Part of a small language model's weights: vocabulary 2048.
Each number is 128 + 24 x the weight over its row's rms, rounded and kept within 0 to 255. Layers, rows and columns count from 0. Numbers have three digits each. The size before them is the row's rms in percent of the matrix's.

# layer 3 MLP down (transposed), 1024x256, rms 0.137, rows 640-667, columns 0-255
099:123127120073177165138167147155094105093147164139096116154112122126151099136111158146115142114085152171109105122162129160124163123125185088149111093112143141116132114172115130159127136110107109100099082148136129132162113130091111123149127121142151108134121123143165122121135137141118174157122137114102127147124122139115130142101141106122183163135145138127098081129107155135132188127104141159080128124108140130119105110131146123091153137098150127147130104142125144133100117091108155129130140112148113119123119134136101139111138121139122152148118121112132087144121105109149103054132127083117116117141140128146194103107119119170121096122149128187116125094127164104131119206110161110180098124151106079143107079132180119140116089117130124161134151090161136099101153102128148
098:108129085110134120124149094105123177153101151111120156133123139145077141111175138134127116140105111130160126123126112140175152107101129075128098142129125112131143125126130116156150183135117112128166131123134082107159153130133154095136130115138120180113145109133152137122151119183123140089083152116105142100111120158138170102137121146115154134141097132120171127094134114171089169092116111105099174115104136103122153149136116090125155089126151112122097135135183178157150111129173136092094149126158103114087125141086119119135104102111134095103127067127159155179110132086126137107095122094134129107153130134089154127161151135132136141132123146118138159166126163139096142142089123132111141147135076161118121107114083149172128113140156111128124199120141099115118121131090131
102:108121141168164148119123162130164139105113112116125116060137147147125099142136163140141156116139125140113118082134171122140100134121114114129157111083141127134102120117120131096138096143156131110104148106124083096207120131120125121083121089129134179139170139112130159136131124142127132165133161116157126102130161140152135137160130121153152111139095114111147058138130146123100147100143100095109098116111105110103146118145127098141107098138131117146154143103146123119131122128128146131148117125143126147143139129074148150116125099156103118114161151103143110145132121099154158161123100147156149138156153157122126172142101143126114148144148061144101139116133109109086063146120149108156119167101120057173136101155171145094112122160129091149134145106070137097107108139197138
096:165137092148133154056126032136110168142073118125140158140087103116107129105110140100134121134070115107134132116105119087171120086127114130154138127109105125117114143129159120129073089093136140108126158166107134151153124143172100153144107120114117153143159152134114115163091160100144123144186134073098112120141116119132117139130124138153181138128121125153118157109135168128118156129148084099130100112158128137118124139106165179144175108120154125162174108134160148122117146132151132120123123122121154099116141131129155151102128111118145153128128153112124190142074129111083170130145143113131127123091139148122110096140121095135107100131106129126137102111085156162138121102127119146119172148116141124154109138147134155134111144107115149135106158138158066134157117098128131
087:101155166142162135149108123116091129115137109125089134100114106151110125167116129138139141107116137174108150141113082111149168075127107156122129084140098085171160137120146080136118141132121168113105134092143134111120113103140101147143102135142106135128125103104142104105094165138148113176126122144121117135131123136130175137121119114085149165161165139181162164139122111149135148110141109154120136094172136132141150168132107095168140126143134124141125091098086104159097106117107143132104131106205158126131147202095133136175117101160107087116125123116117089153126132111114139102151151122109102122134130119105087138131128105104155125148156127118164143149163161109122141106146111101128112118108160105153114114150145084081165110149106142097121107100083180143097117160134148
107:123114112100140157095114115131080156131158115138141131092143131124105120156118118138146117134134113098133174083113121175128167123127125130123136083153140144116095117147095111111132079121144123148177166149116121088192119132121100110090102126156130094143095137141117147151147129114167131138105160135131136148111098125130110102144100092083138136145125135140150155129110102082141126171102156093138146099117077137094135137179097110150151111172136125116169136136122202115130155176117134119094138154160127083110119112083140155116154132107092115130176154151103156134110126160130088136116092144111129122151136126171102156167150105136162110148120162143139066157140170122111106118101141122107093135117133121146109116153125164124119106122140146148080103159175134116161140109102126
102:132108167102115131181173114067101127118082151135112143180105142130133103173149076142105149142164083112136112113097159177084135117110114118150107102123165133132079103142129094122073126181129116120124140117127139104103099149141108109138113152131097146151175135124139127162120125134127156124097108149153117128112133111135120151094108141126164094136152154140132128110165147137121132147119128104123134122173139112147110109135127102097122167078151127114134136134161104127160116085146135129116167145152140087169148129127129151175125104099169089089163098133151143104099139117106106149103147154143127156144160135104103134118139112120131120205089150171143085102111164159118116133123087166108114121150082124113079112118124137143127118126134124137096089137117103125130164130124148
107:111084152184110144118090135127134090115126103112156149169100125110120163150165120127144140125143140099137079130159152142067138140146114145114092163101114129118109129136138138179135087113134107120120101124129146092167125112113139171138139149147080154136112153132107114132121132090172097118120133137114150178130105142131111135139127142142173097121158167095151102136154098075099138106117126138143135097113117155189153120100096150114127087086160140150129122148069088117132148134184167125172118131117127132098130133133153097120127135112123183137131133143113086143141144086100126151156138127145121116102143117135126144145092137161122141128149116084140127070115137148107125114166126145086129091147115113117160114142095130113136145187171102108088114152092169139122104123154134
097:117123159113054102122100101141159134126110140112139117127130135140099141157099145126124148086119153131101130156162096085117115148158102128141145111141099074106124115136167093104130114117126115095148094177133171136109144117190119121128133108178139135089126132132101112166139115104123177170132157098129118121103111158112115134116141121100142143091110138131156148137127139122123089121151134141135113090127167148121176105100119142136145105136189167153134116146141100121136166115113148118123129100126111163142106148155176100091108117081138135095084145141109144154109102114114127104107110114121119119148135122172068109141116096155113143126136139116152123150083131115137100100084116136128172129126143138124155162172127173160112157174108136163145134193138080109115131148152168
103:131118106071134166100123086137096137145135135143153145088138156162136128106138150172106122128144136120123143060108117107095093125109146146086120138169120078106129138107145082115162144118199111106111114141135116108167133145139148094132105117124116141131149109124108152130135120150100154137118163133116147122123109157130138096129135117130132149103120122133136097107107165105124122121130144174153111157156120119123163184107137131138119061158138121183113104079165145114126128119107113165145141075132160099117141125103092110137082153136173129098115107156138166114110119074155123173123152079087134145110135137088134138164120132121112081143125103140101153172184116076141121126136146127135100113119158122169142175147123158123099131116128119137134172113140159123136111156142114
092:182134136082140109118091121126124098105120122125107127157129146159065097127125155164148141114142080142145092156169139099134117125145114119152133122113124096125107088073112126068123138109078100181151098141131103094157145136092150161095107134106187172116197109127129112106109164110151130142108119092132164093103102142119135165140132131138147131161146134133106136154133098112153134094160123096160142114146116103140112117113106167141122160148131135125093131165141133139158158170149147121145106131139106107134146128136099147178130107075086160162110120127110106145128130147149131098099172122106125133153135099100175105126158124101135169133116109123095145117148134113141156120156059100125133162154150106138150107128113105121146146155137136113143118112147121126123080142139101
088:121090102102116134115157129142137133129147103104130133105166134127114101150147135148126104121124149130106111155122086072118102093165150142121129159103159092129175110127130127122140158090165113157126176175136144165116171151107169169105126166135105146091151098095121148132117115139152103123087125139104154117160108127084126124153159137123128149071115160119089153146158122111086152127122147180122120145131153114152113125163136135166143137128100105132126088113086135119129149143086129145103169120104129111087166097170127117121131145151125123159081122092104171124114132168111125140105081167093143160111103123116090159082145132126139073123092112123167105163144116126139145140131126123145159132095128150120147124160144137110082091115171138101103137171147093138112140128132112
113:122139111157140115123108116130108137123123145140104111118100140131100136148114129096156125178088106141073142132153120159141133122113158153139138118151140105151112098156132129120116137085107160117112126171075149131122114140109121144128109096171112124132107141162157158114074090147108112124135112128095113115121107099130142133139117132139097104123211179101119153157116140148138151138138126130121162050143107129136157090105137158130147109089095105124125117136120126119133122129193118072135101141144133104160168110120134167095132184160145144162082115114119112103106099125134152107177126094141187148152098129100155138128104151107095130103145104134103131143125137165101099121139173064174144103119114147153158177154130107127135118142129134113160162132121150150115138098099127
122:123137140120156147122131128110125154148122112111156128100110107100139124156115111139065134139105132100106098133155106124109133102118121157155145085151106151119129156093081115114123124094115161154113109131143094125112133160143140106136112135098097108148134141184125153101118145131148139129128138146097127171151151092149100120157120125122140134151079142110130101156094136116153127110141129159189136132128196172124139096123129156114154144164125074110122095149147135128132092117179099158132148105126098134161138145117110163142140134129135192111109166104142127139141096171158159114130129131097153077126110171136119127085107067134089099128121111130155139155159120154094131132101143107119116096155120074151103155112147114081112149100140151098153187099168166130116151119156149
098:109123122105124095131095127104181136114158141130107140152169153133142181182116144147121135142110122140151131126131141156134099121145106159128129160088124150153126133160118136109149152100142122158146120105121113141137115146117126127134142146124142158152139106139148155136103155161188101122086118096132110124099096112150116113067116169136153119148111150126087152142129115156154126141128102126135140125127106109129113110125115121116155142128134136122106139124097110130117101083158109136133131153181117145168105121134162136109132101116164123094119145128178073068117144094109104091137179112107164119113088160154161093109151170157111150097108080125116167115149153115105115114131151121107044092117144139137143147141080131112154170142108173105074126131144078110129068129133113
090:085161149162097095099141140121124157166135122107154125156147157148148154101137120117133131156110159145142095132166144123172128136127109066145089095120132117142164130053114148096155101134090155103137130104122133082173113101117090130074126132105122147134129143107088115114087131145149156137141153140104096135127143133161151100155132132152095173155110147126110120124124144137105126114115145141119123157114160152121121075181129118110102136164114128145110133107154138131151120128156115139139122154096126157134127153110138125141109138143105077069125138131119134174154173106148114137151114143150117122151138103146107140144133127126117108121142106165163091080102109091106101140107187104153112141116121122168147109124166155116140181161120080150167124117105094082129100153140086
096:135179167095176130140133149144091114145157096148150105148100109062128095125137106146093139094132120153114143136101132146123128115141141120123135144105103140150132154121123141092095128120124144142158105113118139109117095163117158130147122141157102102133128140183093120093094129140103190117146150132064098201155107135106127148127102149148167149143136128126116126122163179109147126128088108095095144179136123106118141128154145130136169077105106105119132130117086158141117143100138148142171115120173133114173151102130119086098163130110112084133121134151126138147175118149116115129144136117138109124126149133111151146086113123093119139107133175176149123127108131110148065155147112150088136131134128069126101143123140137138137098109093144114114096163114136125102124072131158
096:156141152135160103132113133168113133154111114166111142145102110127156106140142111076065117159077098084139182140130096160119094112141137161122130143136117087111133119122122127114139164107124091146118148135147108143119157152115124137146144095136147139128122163133169192141171099089147114167139130128125098109166071094099127182166079169138142187154141139157114124108160122138145136137154135123111188141078150111075137128149112110131153121145117105109080106127119124144136126147162110107134095117127095106151139125106197122135114101105139152129114171070128161125125113153090117107090160116166134133091126130115144096138149139110125147156111110115126109149159119139109139144155160124105150110107127128143106116160125117104128102132110111072127131121133118121127114114165134
102:137121101134166125105180066111126119130136135129136131141165083144142143158117091162146132118149062103104115102130130087094129134119170102168177181116106124133132133132160123111121095142101112116137090122109139124111150130148118126123127110155164104145115158128124137145117122140091115116115127114100158140139135102071108103122149124148159118144138143114128176160128147125160128135131101128155147112089124116147166178124182093103136074106134127112099104107095122158155121152154166183131132099100130117120130172137121117145161122152137101110129084107113129127141173131112090140144107130166127107117066143082179120133114152185178117121111115119135133140112126141138121168140148074136147144121151111125187110125142127123140148108105142089130152134067116115153149128114109
100:149069108077123112075133124153109112162123121147088149107158099105144108149119094078131134088106109145141150141147082157136137156124099166114175112112087123127128101082144099126106113093118154148121131170143103162088175137107144151129150125114123119089111131156115112121119102129128121113153108158145129130147108117145068168151132138094118093141124115133106104139210139134148136145108171147130137158093118132191135135119101111126143118126136147146163093140086137116123188147098114153095118121156144126113118109109131099113143112140150172157134146110110146119168128126177098120134159115165089150119082136118136138141089123125134091132116131163114151145149126101121108160117120122120106085169111137109184155129158110095135133145133112123127120131125164146134147147094166
099:112075103173127131117119119122115161110123123091125129136160072159132105108107122063157123131146129089132111146165138169093165106148106096119139102097139139123163142150119122135128149104137111157109080093133182126118149080086128120120113114079116132125118161091144145143111099137131138122116130174092137103200136142130145109129141138140129146113158125099144131119145109125135129119115122101153155136082080147144095163113097111136127103111146155091119122111159131118117204130132164139135131088133133143133115123110096121142128119123108131178099132109130114137108146184119118171138126163124191129107128111098143112136158118137189113091113101151149125160116111138171183143122123155091150118121138150106145123168138163140135169134137111133072097117121146142128106136097156
108:181099180126120093126094144118112134129127113133144080131087124116115107077125137083124137144144166144111152141128078118129140146143140146130154082124123137145132118158157091112112102132153087082116107118101128128094142140090159157122107139136120144140156128169113150154103098138081183120165145116141137076148173139132059116106136113106157089131160143103159149195148127090103139106154135103120119143133122141105160104136173148128126129153124118116109115116161150084151131167167062122118089144111101144139140126116113145096117143143125151123168093082163097099121129120141153145162128111127119099131127152084134132087159153104117124112089128090148140189151134100155104117151125149118138138130127181145127124132137110123142157109117136133154133146101142151114121120145148
089:102119180120150124149091102131203125132100147090135123157170120138117088132135095124113161083122119092098151099122165115143129091124109140092099141150119139171140129107129155127155088123101141083109081115096141133139108091083095145147136145144105205154115127097139119119134103122141110102118117135127137140166102158111155167107120148083154119138116128123126113159157131109166134123070164126156140116145134145120170149149139160110117147139122137114103135119125110158122130144119153138137105104123140130144159137108131135143095136104126169132095092164105082098111119124106113149138133106097089144127108119157190095149107146118149093137143081135087127175108134147146089142144155069120117151182127128111132098139160159125166132117138171120135114136136096131136143138166134
109:189105085157192123053119129118133128153156150125142160133124165107113146146096114166141117130077108132146106118125125106115145146165113166112139112117129103118064159128148108125116124118158158109143129156096084130106095127120132125128125138144119100145148118106140117145118140108132130139134125147154086111140103131143122115122149166123133108120148146161138181134120159118094176143111122083151109123136166091063143145118117095160106116122132102164190122119144159114136113128131114142112145116096155084121127102145171128135131075146121129173124128121156129132099128128151142121145093099172118112060139128144131165156130108127157149122121111119137036104116201127128077155117136128095158148123147095103136133132122111109139124112118132126107137145168119116136131124126142
096:127113127111111100099113106134147106159100126159156129098126092097168119156078116088121120105152132098112176115142120127104090121107112118188126065123139141103146136176144110158127151147157127108121116132073143152137122149128158133115136124128109146123125150137116110134134101141112078111149110096129110135089136157121141123085112131157135164082106155165121116133171114131105134083150170099115113140149102114125133122079158160128172135150158150148113100122089110113129112195100129109164112092139171153192138116143081135128125129104103154166137083118178115120121151127164137154200145112143148114100148118093142133123116130085144137129118124125092110138184136136112131167160127137119116141153126140108138162124166105144113101122147125131125104110134149154087127146159133
095:111114125068142145094170139139145135162099144113156095110140114179119115126134121118120118157123126133153176172193142144160100146081149137113123097145137135095125110161114117170091121136166131137102117127160138146103146129147105100160114123168133116145113162110145140113110126132139086109125108113133108072134126144145085147150148137167120124162140090141116115161131137136137143095118115112133115101152107113159133118161119112153133133124136125141086110098115122088127141163109124130121179110117180132155102144101127141127140091136125123094200140086136142089068144119088120171138110139157174116104098149107133141125163169139107118104181123083154090109128130122106137132147137119117130123119115132089123106174158115159092159071128153121165112124101108095164107150143112
102:117151148156125104125141118122114138124185133136141143143107147091124146121128149139107084126110133090070176117113095118132085079108117154092113120170138127147095132126143128102116138180093123099143126149151094125163131108084121091128115090088137121167123110128141126111144164141114094120133132102161162159103138106117164154107123127095176150161116139077126110121146083121131142088172123156109095148136137122116160153123106134148111139090142115141175119108162145104139113137078143160163085146124099162138116128117139149105089126106135126108076098171111129131163098133107119144155163137093152153143120109116123130101112132160173144131093102185149127162167145134116117094124135156168112162143113124140146155157166089106156136129117130127098103161133120109142100173114128
104:120122139151104151113101126168086176125158117088117128138116132152137143153117170164106164095125152058167149138139127157110136117131122147129116118150089114144118169100104126117170097116164147117076144135102165139166130137122115152104115114125126116098122156141128135162158129088141118138086123126116132109118135120151118149102150148111119193112106129117098128167144066144129164170116123121119108128137107129131113145114149131187107170142200114131157100159128128123124150127167077111056129117104133110112106128093139125111175139155126102115119154133128094123154145109150163120099115127131104179117103120158093167124104128159112105119101141137120105116147116125128112104078143113126108126157100151113139104182136118179139110076149111124087134140143135131106121145160103
# layer 3 MLP up, 1024x256, rms 0.137, rows 641-667, columns 0-255
096:171146140155101123093079128098147121112162120099128115087119100104139111123114153119135151135175121138145127090120136109123128145135111145128164143134134152096114101154172107117118116125103141129127085111118142167142118154115155140139142152141103078126089107133080108097122124119107139145144146142123120149159135126155140131128077150104125120111172128154103119118083143179143135152095122135106094085116127092149143175107168165127100139118140154115126120141082124146148199114087083101141113146147129143103140110138099125162128147142096160166101161133168160100159140157107139127175119139088089151109114135099129103114099136153153123118125100112082113134125132166122071127178143114133047126148120125152112125146148137104158150128137128154146087121156104154104156163148106
104:113161119122096094110164115095147110194112126141129134187154132154109150132136167115108135109157120137135116142130109134135121090110137124156114122179132133129159131147123121149112124146120139167102134120159103125141098127133138130107120114095099099133112097129108103129125122092107155082126092151130162130098153130128178133113201146151164143111128109095146131137116141129149114129151099107088145146140132148137087117090162165101114115155150171112148110127151144132088136103078092095115110141127157137170114158180130138138105137111115126106158152151096150136132146166110079126106160149102139144129111087147055151130185120150183101116115168129121105131093115143097158132154123137096112143105136116102123133078157132134159102155126125081139101145105116131175104087121112
098:129104099138133101141100115113124121129133111092147130092167134097132134120145100126172156151155140113142129119139108161107131135171164095162123121132120135140113086149158171127132094127116138137131125135145151143165085116119183129138122112158170101114141136142099159112114152125161107086141142122159153140165119111143146109172125111065135128096104085128159121073128104138127124146101174114150076115134116138146139156119123086113075107104116091107135041144120135108165122127145124120149137180110174109162145116152113127097151135127138127148120113156126147157150149168155130092108106096107120138123131154101133176130068096117112148134144124132094154161132158128130104094147132155118106124119132135167120150132127110114096109124153155122154078153086079113087170132133132
096:167080100145093084099135141094152127156108137147146134122136133100138147111145115113090120135175126069166119114158132154112126192148136130137107170120158157107103147098105134116129160153126102164142125163120144130132131158110142135129168132114135111105109111148136162144172106117101141074125117148176164152123126124145077130124130145149106109111131122051103081118120139116117105123132143089131079148090123101114097110144137156098100101108130134143134143152133153107178128147156123123175134149088083086135152080180112141081139165100117136141107136154134154139160124144151123163141101142143150161134125122131153123124138117137114131088106103151110156111109121147114134166132119130125125113135103155134137110134137144174099153099097140118123168157149084110152144075113100
104:174151122134134126153123137128123121101123107101122116114119096114093143142136120104098139148092111125108169136147104122100166133132154139160118092127107113116084103111112098146096164150143113157134143123143159095135131079105146114179118141139144112137118100139166157136160137125139076119170097105105143118115191111101080123131151107145114161131133167116129109151126161126119130099099089173150085152074106138131100138144090111135173109109192086133146147074140136130112121129140151099075168148157130130129125157152119131150148124116108151138147126120114093128121153102148125124130096159142158110190162128117142175108130122130136100127129147167115125193157138084126112148109122085139135160157103127158110138152109149097127162126095069134119119115150094136091113108143137
104:114095111128121142136149133119126139149136113081131101121083095122131156138108118130076108101131156104141122119116162076133137108143109129146134150160126203172132195116151167147164129149107161133112118123136142094132159120110154123167130105128151129095134108147136125166141101108129130120116125150164135134119104129140149129119158110160107158136145081119129096124135148133145099099119109122100158167129110102069140137136117176162110093127117101137156103142084100103123141149187141126102117131060127098104143137122157156121107127148121172135126137116095129126102143104146108127157066091114113124157111122158147154137136117108131092088192148123117150143108110092144124111104113089122145162133146123165169144116122156118158095111126101132145150113129153128178109093061126
101:139148157094135165126103141076123127096148124145090114126117151088134119134152173115141171149153153101102121125108142121115129123127137098186154141109107105146092106123095152143134158119141140104147132114122144115134116120138140106184094161099137147123127106108113153080107095115163125125099133108156151127180175145177125131128146101139118132132098103129113119090114110152145074145153109135064111121142126138125162118195124119100156110117139128167104168108129159131149112150115161168132115166136163140136106167081132106132126145161116115145150114137155093127127143151149137094170121067149149133155155121144148118148143121077110088122115135138163138116127122141099083073134134085131150146074137115086125128134149134089107117141133142128122186116117077145150115106125136
095:120087099077158153100139095111105151118143110163089160100080140074100114133127148168137120111178182122115145122082118136139123103141128121128107129170135141152141137127120123152104111129116117115145115136139139100120140145116158086119134109119115120106095125126116143122137147137102125106099096140101114122095087147169130119167205155163126112191092159133128142117153119110123089123117163149125192091137150121124107125141114138123123158104125140129116130171091138160114146117156162099132103137137122147179110123141122119139138148170141123102139106142097124114112113181140121126144120104118165135131140156171161131136102139101154149177096113112164096182145112116129123096088152157172102122160099127143092111127130136108109137142125127081128148152080147123071108093129101
106:093132116107125110107132164131104121099153163116105106108121164150085114185126123152146142140108129157095114144093106125138160090166147121148139117169110117138154124100152125157091134123120139149132140141092121160121127121087145101146113158134111132128183157140144121146119151110148183138135138089049106102144115077191166147123145128129114122101127163125110157087126128162117148105103074133137103100153138130107099146121133082097135136171116125110127092163098115122097127128103106096146150158170110126120114157142156138137143120115115112156142121173163152131160168138102116118122080153083099149097080130101112151130138189125123110109150126090130126149123150138123146112113110142154155089141137146088121147167120123146134089118127127172114144141149161164100127117112158
103:105157119159138185134158120149137104160139178134152134106134124127100125145170118128126106119138161148122124089112121141162156156136105181133149128120133143070162139094143110170143128134103124141140153099102148135124152097128090137150119114173103124121107085155107147145154108158107109142091143139103099103132149096147106140106113128142104137114130108166125073132118134168109101133132151120118140147157160109136128111174129114134131131133134123136144125094097138083090100098136091184092126131115123127109162119134116108079134130143122110140115161169117154075145166143165086129068128141142113102129081141176124148126128068149102101117112119147127106129118128084160124121089177078132130136145119089119098124092125146152143169109111122162114148146110146169129182145135158
092:140138171165122118104104105126122152143133150126113132174115104129116139122100102119143162126131118142142118099147165137160166169095125133152146118127089134125092143161126139125116096176115146110144109076127131085144093120131111118157118071132128113151094168138129141144123128122145150137105124169127106140106169100119123098123100118131129125171133132108180091106094119140187130130150114086127102127118131161130145123140104117100089131142174161149151149108167125124152129122134129113130111109142128119116117149088162119163139122136121155083127137155129065136140131087127120122144165112143105105145167137097149123188117126122109148136131119125036188103133093131091163124126114122120095157171091129156121145107110139157159164114131078097169093109074114157144116125133134
104:109132113134092133093169128145144132152129113111113162115122115136151151089172157102138110090091055140109132160111075079140114114159143120154113140170081111132099115176139150122150120118147150099097112171136118115122090137151186124109136099139131107130123169145169147094105087145150110098139113111128086134111085164116176101118128092145131143123130116111116118141165126126120146147123155127138141113122115143134136108130128123132135099135124108119116098139126122142180167088128092148074103122100166136159109110145185146133111132133136082136165095123136113160112073112103137141125100123154144145155156111112113129150116152136123163138172075128154102104140150135114146147158150111060128158160107130135136125148149119136152135173109134094169151141098121131140136133159093
112:132085150107121115111144121140104149119095116141155128094057152088114123097123166151106086148143129123099117144104123133084119106195113159170174153145131142123171155082096122128116080147127144127132136135123097134078138172115131104146105115072108153142106129151164130129116142140118121076109104093105151136155109125112138152136154123126137096085114170136108068135085115116135111107144096145199133144125116122136144141117114153130127115115151113125144082132116126152094101117187112117112125158135118138144139132111172154134152120120125126116141120134151144097138081152152175108120128128087133139104124159108131138101112117156159166128114160115133148140117111178122166142130104132154126130176141140171098145107165106135118138141116105193111154104130178129119118148101136
096:104152114126064142112141121146159130148103193121147134148134117151099088129103124105118127103133112119116134136116120103106111119141166112103149140095142074105136162103134127117121105162102160123153115153142067119083129123118100170160125120189109120101128092167155079181103114113110103115148141151131124112133096139128180142134144136131152106145161095097159132125110107079111165123117116076142132146156141128109117160094118146150101133134144137097109135156163124109157124147129172118090121131165120110060104180129119130149137099171145127164112126164097150155187130142132133125113097155137123136105136105131163118138086083107142129126127160137131148121179121133126134082146145123133157141135104096102143114123122098114105126125113095138145165129134157156127143111127069
097:095067109096178170142113120103121123114166119150123152103119100116104099135143111161134132108145119138127168118108139137130152175118127165115181135146101088148116130161102106120145145131119105125137146130124081123121125105117117159141099173169090117109099105125153107074139118125153130099095102145132168103148149148125143192099115095132145145100125117081161087125162118130108161104130094109129064128132134143161152214093105074123120134125133144112110134160121111129120164131166141115118128129165114108127119102130121169134137120145146123156152114127131122133127108145163121129129193133125163157114147158125133101141107127141057157168124170114100156134134141137156103146119099155118124130134146124095122115161117100147131130124123153080118142140088120129129105087111165
101:164096109131159135102167113130121171099150112135127117180116104132111134141147140117131125096104155124183111140146091148115098122102144149099118154106078146110094154154124122121131137138144122160126110132093099114100113150143089120091110138146100148118131137108118112139143105120146185102128135147114122144113141146137129133086158152117140140105129121115112115118149161091108131131140088185128173112139122113143192142100127114125138127137108188123126148156120182113098128125134075108135088158133087095110100145116101107113108203165157153127141143088139145163117075115123111138134064124099117130139160169144171096141154115134149104124157160174089133125124060137134105093110121111146144143161136140130146103121103150110122115164153118123126130123106149137134099179113107
101:098101115168146156113139133111135135161130110116138100120128120115118128084092153135144152108183187147127066102107182094151169136104138088152143113133148148154149155131157131126130106160147143111144130126134115100145100093138136132081133167120103145085145137121123088125119132152093144043096127124169123154109152138137127091133154109087120131116101117139113126096092155135134103122119113094137083137163140165154116111176148150116103123095142119130139133112137143130114082133109134121114157155139109161122122131138088115106132169115144152128173126181157131105133127113176174147140075108097127108145127132152115133141110119164135061132123141117152139106103119147132160122110116112194133117165154138142134166144112148111097115104122161128167113114118109157137114152083116
095:154174108130127148125147105127182127146157098109135121129151125108146126104100130152128117112165147100111112142044128109146127145152135125170103144088116140165129114119139135120102137136164122151107103097131162136123116157142139157132093113102133117182056112103120121125132115170090155114141122120103076167123110127129164108095134162131074161167111107132134111110112142139156145125131144160127164115134124133131155175104132131168165107127108131119091139160104127151147118118122160127112128141120116130156136107114132140135144150158111120138132112166130093111134125152094058128123136130116146092064094129080171147111163134130136143139128120148127103117096139133107099192143118084144154125136153094152162141152143172118121126081112086182121129116122096114177133113088138
093:166173111170162105137181151107145103174141153124166104193130142108129162137113121150097107100152140150109150130124173099138110125125131110121136154164138152099157120093124108134111150143136078117157141138091112090146151135110150092118109125148113129185133095110124090099144132097130124133149099129130108103109133147121138112161151124141119160109153095133106108153101080159147159157152106106135089147135135116146101121130155137119140162130209112112121132100126177113120095130110175136129128107130127121114141153136157107125101135154134163128122108107135115139141107145141163116141111140153136061169075130141103144136168113146114109107131120084161125093129118101088097117156111147088149113103117094112133126117108138187135086103108110154110158098103125102127136141143077
100:142171127110113130076127109138126173127159122151134156137102138115097090154116137134154154128132109100086138168095119115130157139090110153138098171078115174113112152152153093142129127149081137125142152082133121135095151132149089135119162133142105163146110150130135139109131089155114122089120105100110135163154082147118124100150141132133079151170133064118154138157112113124124147131119137174127124085093168152109085117108096149117146099141159102088103109139108100133104148155102160089110153120105087143093128114122102135134134131108140127118155148152164171133107141140114146090153128142125153111141095107169090158135108134134168095087120111115179085130133174121127135117163133154147132151116153125142125129135149169123115133098140124132093093155180151107138167133126140
103:111145106159152128126150137088153120207146122118137157085154135106159131145150115110118145088114171140124150120114167143109147115139126103144118113187147147099095137155148148092168144164098179079135135133121121146131150091162119136130125105160142123129144151127122149117130100141098101118167125125140127100111086090138135096087101097154121120140137148163121116139116128112137118119108101142167176091105108146143110113126155086141145150122140147181146097157116133113111126158096090118161123101138115118093113162126109126150114161180154165099133080131115118135127137143106124070137124126144156131146104096054130139166098102160119129133116119118130095121179126117123131144137090135122099133120196143136077133122150132160107141109159150142116136109076128123108129088111113
094:178137089166106165115146145123075127110165119163103102126053124153158171106126164118135121141150140141140111127125114155130106163157146103124160096111125146091114132125132078130117153125142101188101152133135130128116125161126176125095167112116141106124119131128144167116139131123138131138124121121131115134122145146187109122140137097166091122079136105087144130074107123122105132139182109115141131158131156126129072095125134085123154131094163121148171080144115160089153112106136133102119141159130107121124120159159117100099170141152124089148142135113148154139116118128161141137146120171150174096136126120120085155121180129149104159103139149134136127098098117101116171109106102168149176102094119124131132152110098132151114106104125112143107129132124135123122091113095079
107:142178110112131111120146123077113129107124111126152107096123106132087111109118137144115139138110145116137174137069141106169175101157120154179120165145092124136140107143128110133135093129126123112101148097159171118119073117127109145134123088131143107167110140128172136159136140135145125101168105151130118104094125125130130113165171149114150128086116112176144078154096160114155110156092123154166112127112147139133186161149113111109121094144122154109117143168136177123130123113117150080154153118087127144124075165143098154133149166148132105152126114093155130145136122119153117112135106113139155128168100137062104126151093114112132091106147139131101080143121145152117138131146106112164112104134165150113163166128114132127154080143141140084137088116110121133125139081135162
098:147130108158120140134134135145114112123151128121143168128110147071113121133135145140102134171109147103125103142136121132142189110144131163133145158157146114136117105117132157090118161088112123145107144144093125133138112109128131126107110148129072119133117094103135106144171128107121170120105140128126151157150106106123117190147135121137101071149123132108172129119107141162135097178126144100141136119127177146139117164161136118149132147127099131108118125126081156159116152069155094175106145146151123158087142122149113132133089141142134140116128093099126157105129142171141117101098146107115070089115173139142114124154140148141149135094095150143139103133061166124082138109102133151110120147123105126130119094134145199128097176143110117149144128156124072093181099091107150
097:170114101111138154152069111122126146095122148132142100153129136123169126113137159144111111113098131115076153117075150115096129108152096111133118166154120109132127143109132127101155114121093135120097165153085174162149083109138092157101155121120125188126126097120141083125126121139081112141133157136127135165151141116136145123095137118123141103075106128105142127091141114097105154162165129170100123153126136171120161114128115129105121105115113123144169120126062163145131134105166083105157162153133078148090155135155106107107130159112121122188114137110108137139140127133140106125109128132109112093185128129158139161147127136129148137115119126135104166181123126143122115134168129128161152135138160108151117092126122101057137142181118143136113087126149094169132121155131131
104:157121184137141112128140139149139141133135134125104140128109122183128110152154107134141135178120135198112107136092099104121143153140131131123173133106127146085114139117101158116154107140103151077151192083121148141082166153128153196142128129138138125126120123143079113131154128142102150139129115151132111124168129079142120074162127163115093137148119095150119084137074147136143111098111141114111150160155092139112106116166141118117118154118139096113134168157123135113143125109099101091107102118135103142122121117118127132113176130134085114115085133092143119106098125089169095084143143162103112123133137161166127134132125104123129125183147099117140131141127106197135094126127142117136091119160130104110119135103128123128112105130178148154111145136109158150097152073119162
098:131108110137116086134144098121124150112139161137155161161119133135123124126113101061111094133117145082152185110162150147150113138106129125124135125123129135130186142111153131140167153117122127140120131136106150130104146126140187097143103129123123108177100105128163124134085122124138099108179118085125172128078129114184096129136091146142144125106181096082140095111108126126132187143118144129108075125134123145117095120097085119107139155177122159093142171117132134073162153194129130134072133109168136148168106156111123069130135149104117099120130116145136149120137126118145100129098123177115145123156153125133132109147157128105125126139131101155156103103129093163116101139122163123141141148140133135139138118154151144143106126127120108160106072119130104128104090100152122